Part of a small language model's weights.
Architecture: LayerNorm before each block, learned and rotary positions, no biases in attention or MLP, tied embeddings.
Training: a variant of SOAP for these matrices, 125M tokens, 3812 steps.
Each number is 500 + 50 x the weight over its row's rms, rounded and kept within 0 to 999. Layers, rows and columns count from 0. Numbers have three digits each. The size before them is the row's rms in percent of the matrix's.

# layer 2 MLP down (transposed), 256x96, rms 0.107, rows 198-231, columns 0-95
086:515492434504502525543479505506473513512354465523529459495421462546593543498562455609547444519655481523550446544543443531515524512471557516572512519518534544534547526531575542402515540525538528503565542480532573420558549448531528444513572452516566523591497496516489444515516410561543397478
118:547525516466448593554427486452455528546651484577468455535594426515422495492474524540477516438498573539417504479425482425445515489522533517489524554521482469540441509469478571558461557499495554479482535521557479475548520410412592500430403497555440474446444518504440485419406473529490427498
116:517387496524503514465534467608477545468426543476518482607552519492558573492409434515500569604540519522546486489417496570519549527490523405483489508441574547568537586497427458466563530538539504532401457508493473561492568507527548535533481518537578456538436515470567477390500428493410464519
094:465487523474551529434510552423427554483521502595473468442489490508502503502492556554526574510576410508521527523456400396468469516473540475553520522586584455551370466551483534522512540427513484596463368513491466495561487427595503493530460551538466554536419470448472533534439412487459459531
119:470468444419500549498456472540482564469563554590529371467514513518482547484505480480492517412541479474507527475488575497511530505419555463497428574438507582563332466492501433549510514456485445372470542400515458519479488482529496540505469498537555590401483498500581542552428492436538507532
093:539569530470545519493385494431401476592425527470529487501558464516531474492451552486509483479592508554539459489482541478498413564403435484532443458505606594483500546493452635528490446509503522524511513539540350449462465427451521503523472503520526492526504549467504562498406523401529441537
094:496457545551434588524467443423429478502533467465552549474513523508355474502523480548528508538518598482526464469493562503529542480580448500518541478458550464562488471506542503556518417501470510546534464552446519553428453328459471446399450505569464506438536535562566465423561474555475409492
114:581466445429532514490549400531547511521599521470479506536501498476482463494453624493546463516542466444421536580527527460494473521571546591468414538487474562508390439486450531509489543444488483528542575534490491544565439607526477479489523536524486492601397452418464571586495509472559468581
090:529562521561530539526577494531490519476583531495470507382521510469573512547499470524551453398562507523508422577521585427530515533403521511511426512599495440495526425460528458512452494473494503475584465587503527579482552471499428573426455422498526520518512531520414570423576592594511510530
103:510529480556545355448482531551471476443428458595505511566504525459551555483511433493475540451538458529575551476551414581532457460434472398525603463349526476539500438509571489449466458491500469489556501503411511519580489424532494423530499458493406458505554465522479512466519528499534450431
090:520488509468606449575550492452516568501476493481539502429474509475477500548440467487481565549508467490475537445402483493425496537434501343456515488361636533398576524486520491437580493491461570539523509482429533431607500516532467453496443461493531489483489446515506549463591531442471469529
106:564454434433590478516455527497552475580467554544494551473555462499576483442507448522455447566481531543577498549457464515468538537607452467433524478512515506445504479544568465477459563392463487527448593533482482570548583538505520565435467580423502583483525478437525577530543567484627528555
096:457472525545523482440424473459467435515418491564483527514534497441443484389474431431561570449514439418441512426494424590538494451549465446518471485439633484440468471472459461482436519537516453457453459442543483448549498449533550522488535471492568543395539565465489398531523555391509517484
096:572497464510588495508519627466479468523520540513485573464491530469573513540461441440459514522503549454487512486561492458402451590543457534436467567448489457425557509451456488460456435509624538563431502507485476528550507626507449535414481457467505536509457467437503576584491548439568617502
111:437573542518543398483477476502548521569549454448423474486524469470581518433422500487500526496527508453451479578582570500435425458451509491565466493462527530483556557463558588432407461540429527441497520436550437553509523526429482471458464548445475591518464481606589507507445497435507523620
094:534491503533488479476623504509449477570458451466588504466423543404495507476519483455494572412534559527529461485507490536478476385465486506499520489502537584502505477460526481499542453445460465459570494608490399496373485457498568479477470490550569534488492502425467554475314434507465519425
093:504439489568581524417494462431510481513560480613431445477478483475493525544464503484470526487551596517495439504467529479511485524546494568572477463558502411520481496458427474549542439567531473422442465508396364505507566467510521473530478475504465454480550501403622418439573410501471542431
095:540465509446436428499512490507504460508552468487503492521421431576625527460568543491488519444450467471474519410549512432579474550437418480544449517512405543532559515496502459508541419482465466472585622573506508524557507568435389549472545479520496533542546456463562555436474457626512539493
115:496405467459451457425450399476472476556524490489513622559415574549491484466499447522506508542442517531523523491458466497549531501485451489615592511433469561443531473532415482440483422468485488425496492517457436578541422497404612491496491502507575536426525480542542480603454480483411518543
105:628477582514465475532570426457517436492512460508553564572495462511478511555560464508493560528485367565532494556546497553557530498449395459433470535541536537597474474489514460564575402524446532530450493548455479546539535522600470461441492426560522536510477439483470541480532546434611456493
118:589451442453493523468462592438507499579533428534498476440490562549410473577420390467559627462466527510548472490435503507482523541496499479513384466510515502471558485473408582562453518441546504556496463477533521569518445468498426460619530537489481526507535463465488423533456480414472515420
101:544402380574509515526382493482495426411453514498495599395500428540537526496485512492630501491454499469500454489470508424524432487495425515540509500556484440480487494446525422542468552500466496479527439511537403467522457474456555446495436428453481456544456425409462563526385527522510510461
095:518427480475482546411479451530447523570533549482570492572509424487440547431507454497541542499455504489576455499513435453531482446545454562422550530471585494574373481512419439538442536523523612537457501421463420379542444499494524467567591479476519469533509446439581486535499546543551519512
118:424595521554529520526464473541503528577540532513529476433518390434523523495554528442461522463520543630497532485523541456426473480589417514493495528424532440525572479551494501487527517459414430527533412413479539424445494593501495554515496572527438501500478462513580493534567586381552466548
089:482557466566496448455489516369535458492441506579483513466519526475434480406434457411415610480473453474485508453513424471557521532534475494533517498623466548415503402437532524558354507556553540451571546504503428514556485476484487491442534553494454531539554538455440465556505478511504527437
093:489481516490467521554477551463480571466511503475575504532573498476421506591515423495483530514454524459463625554398513519563480564502520449434397567543627588400473470533579503521527440486502453430554523565413563546515484483549512517433509484571479496554516541554519504504563399442564521514
109:491521497528566508461482468484566499501341416578545490448520415503500418529553450505583436539537523471560450496542438526492491577476538455504533557495477521537536418417420484477609502442563486502538444487528486500450447395513576492583541449462448559468594483456541463392508509466486520533
098:581492435443415480589571487481497460482539586499482475398494456504572528563495430448548525537485480535525503561487502460442509578568475473500438511428418487473506557537551541495506444428514548477520507539516492493552483550463359494360497556489513590479378423443488480462546518450459439535
091:494488534544508501532437457559429499487573504542502473516417544539488500459474433552530589383546562521534426493493516511484573482447393544562544493505539542474522555398503493500641453490480519443504623526443443495431502444518462502536464445464552563486397531590446482587439459514512463541
089:389463464431510550483482468572603498492475601493523522497593459482451439438493474488467511476552595540435598523413494473595567533484478503610519458460556503524583432538539518504478517538474471469494455491486504455551502414508451433563418504547431457572445508507493431507456434509462593564
084:530442539562507513497428518482517482455502529441432471485434548535587542478586438528503526449473512509408456474455402491479563513522547470589446562570479560450513532539499451430454511516502471475539457465373457543475554480593529461462461468552562518607577523429499544478494412509355506457
111:474493549456556506478478437482373542481441451511478485489581482512609527453521496512544425379491493510541519549529511476472462424575446529531523553487469547481466433413501473455540502473437580481572442409552555460450455470503540527578503596540455512555496443464595522547605439465463463415
108:544516536498398425504505400564486539471567527497476452489515433525471587516453433506482430552517458575412526505485581528478520621442566516527417487397444432407564465458463392479524483524481575535545511520447547533594476512465538513485477398505544525428455452521475470517530480555544452520
103:470454492523508430492460538508558496484495441595519448507456557500532484469495551462512476444567417445530464523448468482499513345551514509493476548568488380512435495378525508566492510466500472465503531463492518537557492510497489472404526480541453620448536388566479525562518365583555439472
# layer 2 MLP up, 256x96, rms 0.116, rows 199-232, columns 0-95
121:479404554489472601468521496482433482568596540460468458506522562434531583582452491458507459455468519554510429439405553476419497483485556512559560474452497527585497485561459560584560529526456555566498502554392512468462474567510482430563508528400489474503498547635473574525540513475518500523
116:548530432467436585515500528429532449579489517495508498427531453532489469487510476592419499470536451407556534530469436538508479543462577505419505509423553459532492543468537497366633492578421546547391459530525516474455506412453450520483559472496436523424589467516465498475546478466560447494
097:482487547484509456469568527542519616520487417587387498459460490527453545418442498535422469511481538431499540444522635500567623510556491570544492515544499463484502499362479458517447481482472508490549586506509502436487478514457518552514452481369444529456474495517511460505631503528474534476
109:555504484498368527525499515410486538544580498426503544479562511516374488544505480566587505552551517511539386535503405513456467468490456468431527435545491522519517452472479512486554511476467536574450413562489549446476503441569527359463440534583503477528406500471526414449551551522508535467
102:461462489468570456465462496540513560605594490529558507451535518485511599429506544505414530529487468458504423471458530435403511569490498530452513564507437568515478526508577501541428595559452425485569602566487600498513490557587593560489555514486412485515477503543450450511493443581499456526
092:503525469538421476458522491432570470400477544474472457506432524504609410487497567551523540484603512618455499438477485439549482596535419475438489543549442511475500469585555504530484435414476494518432437472524552442588463527519524475540451519560541480475503506408407528568589541522537455505
113:473560502428486479504475532494462539492413495480472493404516540525489512501514440643530511558494455509513473511524479421542444502506472473478449469438529552548400509497553477514539559510584504486579552462486528495534557662507410527525467483531422450466585503611375538548410494443562533516
103:499507490446542547505443444569520497647530489504450534578517524532506543466455391505424480521413501523552507427438501515492517575436514494508488475465403469434526495481473493578428443422508528486536452506509522512491393526361528518572593593481551511580507576517383496519475501486454491481
101:477522566476547497488427470476493571549392501570405470431487490530479519419508559512449432527496543530514446563412497465553401413508566469528571502536418522557521557563509445530408496500520529439511468382482452455419484453524564528515488522498425433458475559447493514475553574451538391507
102:505476538470460463456428556492563560531513597512526515502494419476561551474597525620468542407438585508527518506438492534524468527471500484428570544497413519504449528537483515498494501503580453520552504463520469464492461489503486461542457534455508526531510475456531609436587640680526529521
107:588454421533497459539489485516500567444460450520476530432475436438500545553551548550519405581499522442564501594518444521496516413480456376457418469548473575554567436502517500441474425486493486533465537530504557492496434508471509504577538576393581551487489471491591395470498503568466548532
110:539416319532540529478510521463467487577443545488541466471494509468499520545477535499569546571395508489583624604486489468463531478428494448522583461523445546475504411447516497437488450505488564395513568480507591469468534532543581479605542502491534449435506518531471490462487511492528468466
113:498517530453526536478561521492508412517428454508512474558482495508451597537511480439535461489538562475461604448453480426479467510515546550471468554617557385568414507487452408522588488483479414482526466529353421557452579564491499528514458483544501488563445446604497541538528533541505484501
103:512516529517460488410534442537433491431467479432622460494399506461438590545604583448630504476532475502568532537539505530470493477475534459468462516472480530448475370476526422451481489539439446541470503446534562533487457514505440485437512515485512549499488451542550444492566637485580551472
098:428478476458523453498493496560590463510543569545515476458450520474455479386497488482475498540569439412556495425407514468493555536528527423473429468568475460544516472603474443522447572487459488423438579476452614511465506448497542452523517564477542454455369458517480512442501449491480624550
096:425499454408455473498457466461438504433435491481527490375437580501476538527550413506463461470532452509524635500511495495477568559481477502468469582464544500500442514498473522508412428488572528521475469550532553507489670533472495579501499541497534519564526463488405566560394493452540537564
092:447463475517572517493475447452514429559403454411480525519441529514428582453533403411521537435454526601524586593541486467585447422490482522441652499550558455519490587557500542477532519524487587548454517499400459477466449545574473550486463499501494505551467475537510499456457504509486528488
105:577510511537380527545408595433488440492478473504514433566520467586491528533520540522521540460522470497460524567500568585479580518551496499525431521493483569507470424528550373483563519554472623504468549507513564471479477433414539482504498579509492449540496559562436443483580558576522585496
108:443511532432557405463489483572415534569553509573503538535435399584486545455522513446429509486452554459515605485420514485509475593510476475517522498476433454537490574427497513522370531547476530514552578446517464410539576603470506468446469500493469499579430469528478420467504522459536437502
111:559492510450455514455412505531488501534569424544435523524563587634441471496502480525431437378372578496492457488403520379532508508456526477488459505520519509527583451483510461495463564456432549500569534465536544586470583459508462482540504534577503517441528608536510493477554473473511520494
104:562506514446522509480591432492436535591584526477467432521484493512476460357463475555414512446515492506442527547437489468477544457486580477453575522481472473554476562478476491486560547506482440401449511495519521370429477511515477521484613469413468654561537517502472463460480474493555512562
102:538530529558524479549506440440416527511556516460375551473538498554462498542522573506459577502514454500511403539542643471509530569611550500461473542533472566388524511590495450472578437516496451494484517559436566561483481431508474565415476525494416530491491479512448550444562444452558529499
090:380579474489436457462441457490430472564490407461530471525498446520497439532574476555439592563417425507559466549548526522408404469501428454601508534469456595487553560486513542496473472557548519535514442504562463464470547578454538555466424500573513525455563470565472481494541491481543544556
113:562527416471504536484464495640471438566547435435400511449505557506431517420520552463502516477504579482560497530470580507495540519503541437485509436480459574427497465525544497522560446451564508490469544513456524554469500544460423519519466619469486536395502459553572482431469598418488576429
101:502487497507413602337466470525501606485450495491456427535439583496471477455498578559538552398525495580517493365544472500506542550483556482487516515484437521586548507441514465642486496472500542483436548436432495525556487513432482505501473569451494557503548447562438477516540498502511457503
099:595499422526420554553449538499442433509594559523471540495523443576496537432552482563450513500531471472531521425564445493447512558518495485433523569552465495531433603576516441502507503497485495536489510530643543454558518500479450544436583484557551490537431442529555492480465602578504391484
100:421512517437458515547515506475490439568455466524473555509525452456463367490573525442450482504487483495463503518573542466499566513483507443521537603485493459502505477404535411482475536614627506552630463518585433455473548531567531569509550474383551518489535498505436500452499496478443576453
108:531535519545491479485486499506472452494564599464495433511529449471417501525505495470441548497481466500609563516459528565608412523419500549490454462415429410530522421571532540462426463545511519539463480577562653559525523483500493487456528449599475471577460486455597597495511526512479536488
113:545421535496375469526467455521504426530464521524497558470522521488539465554561627522390604560513466499559398538527453482447443458543494542455538603577463561468416528524465437513551551504581447514451445517427516577485494524570556512440513491567502472480493524510428544453505486449505408521
088:380516456624548444419617431424469591544512434579589472516549416534407479516447566528459465478516510465484568544546494544441525500406524477537522494489487505453438487545543541512500552512518387487479459534535512463509524503492577424474507552544463495528518442558552459468544543416476534462
100:489488466458437485494538602502500475458477421464488541456590516585494456521478443508557540601488412607475430456487620550501536604457496487528404541503423525487531482523416510422491489578649542558508529488448563432518511471516477494493515505463515505495454591476443532523450490440509523579
100:527538518441437463476598413498467558504553439522582499479512372500508467450481461517511436541506548540528583524489450523492450484525554582514484497386418497458652513489423456478467530490558549553524541453504578442488521571536491435520511432500426452462464448563542435467492573444499416535
103:420499493561542515509558537488473435424515452422555522504441467637489500413457523597439540451451438523612615481485517464564518436531486434495534463624454519540475555567520551441422438510439490490509578474502489543570495491465439467539457564531503514527451433530438543505559486443513509487
099:489577510558509519548457545484526523406480414477533523446517545506453588461488500561457421522478482559512552476496554570408573517452477508538522454433472484475512440493588528548449440516597614470446354490530427402486512541458479559451519536477496487443446468465515412500459555529418562546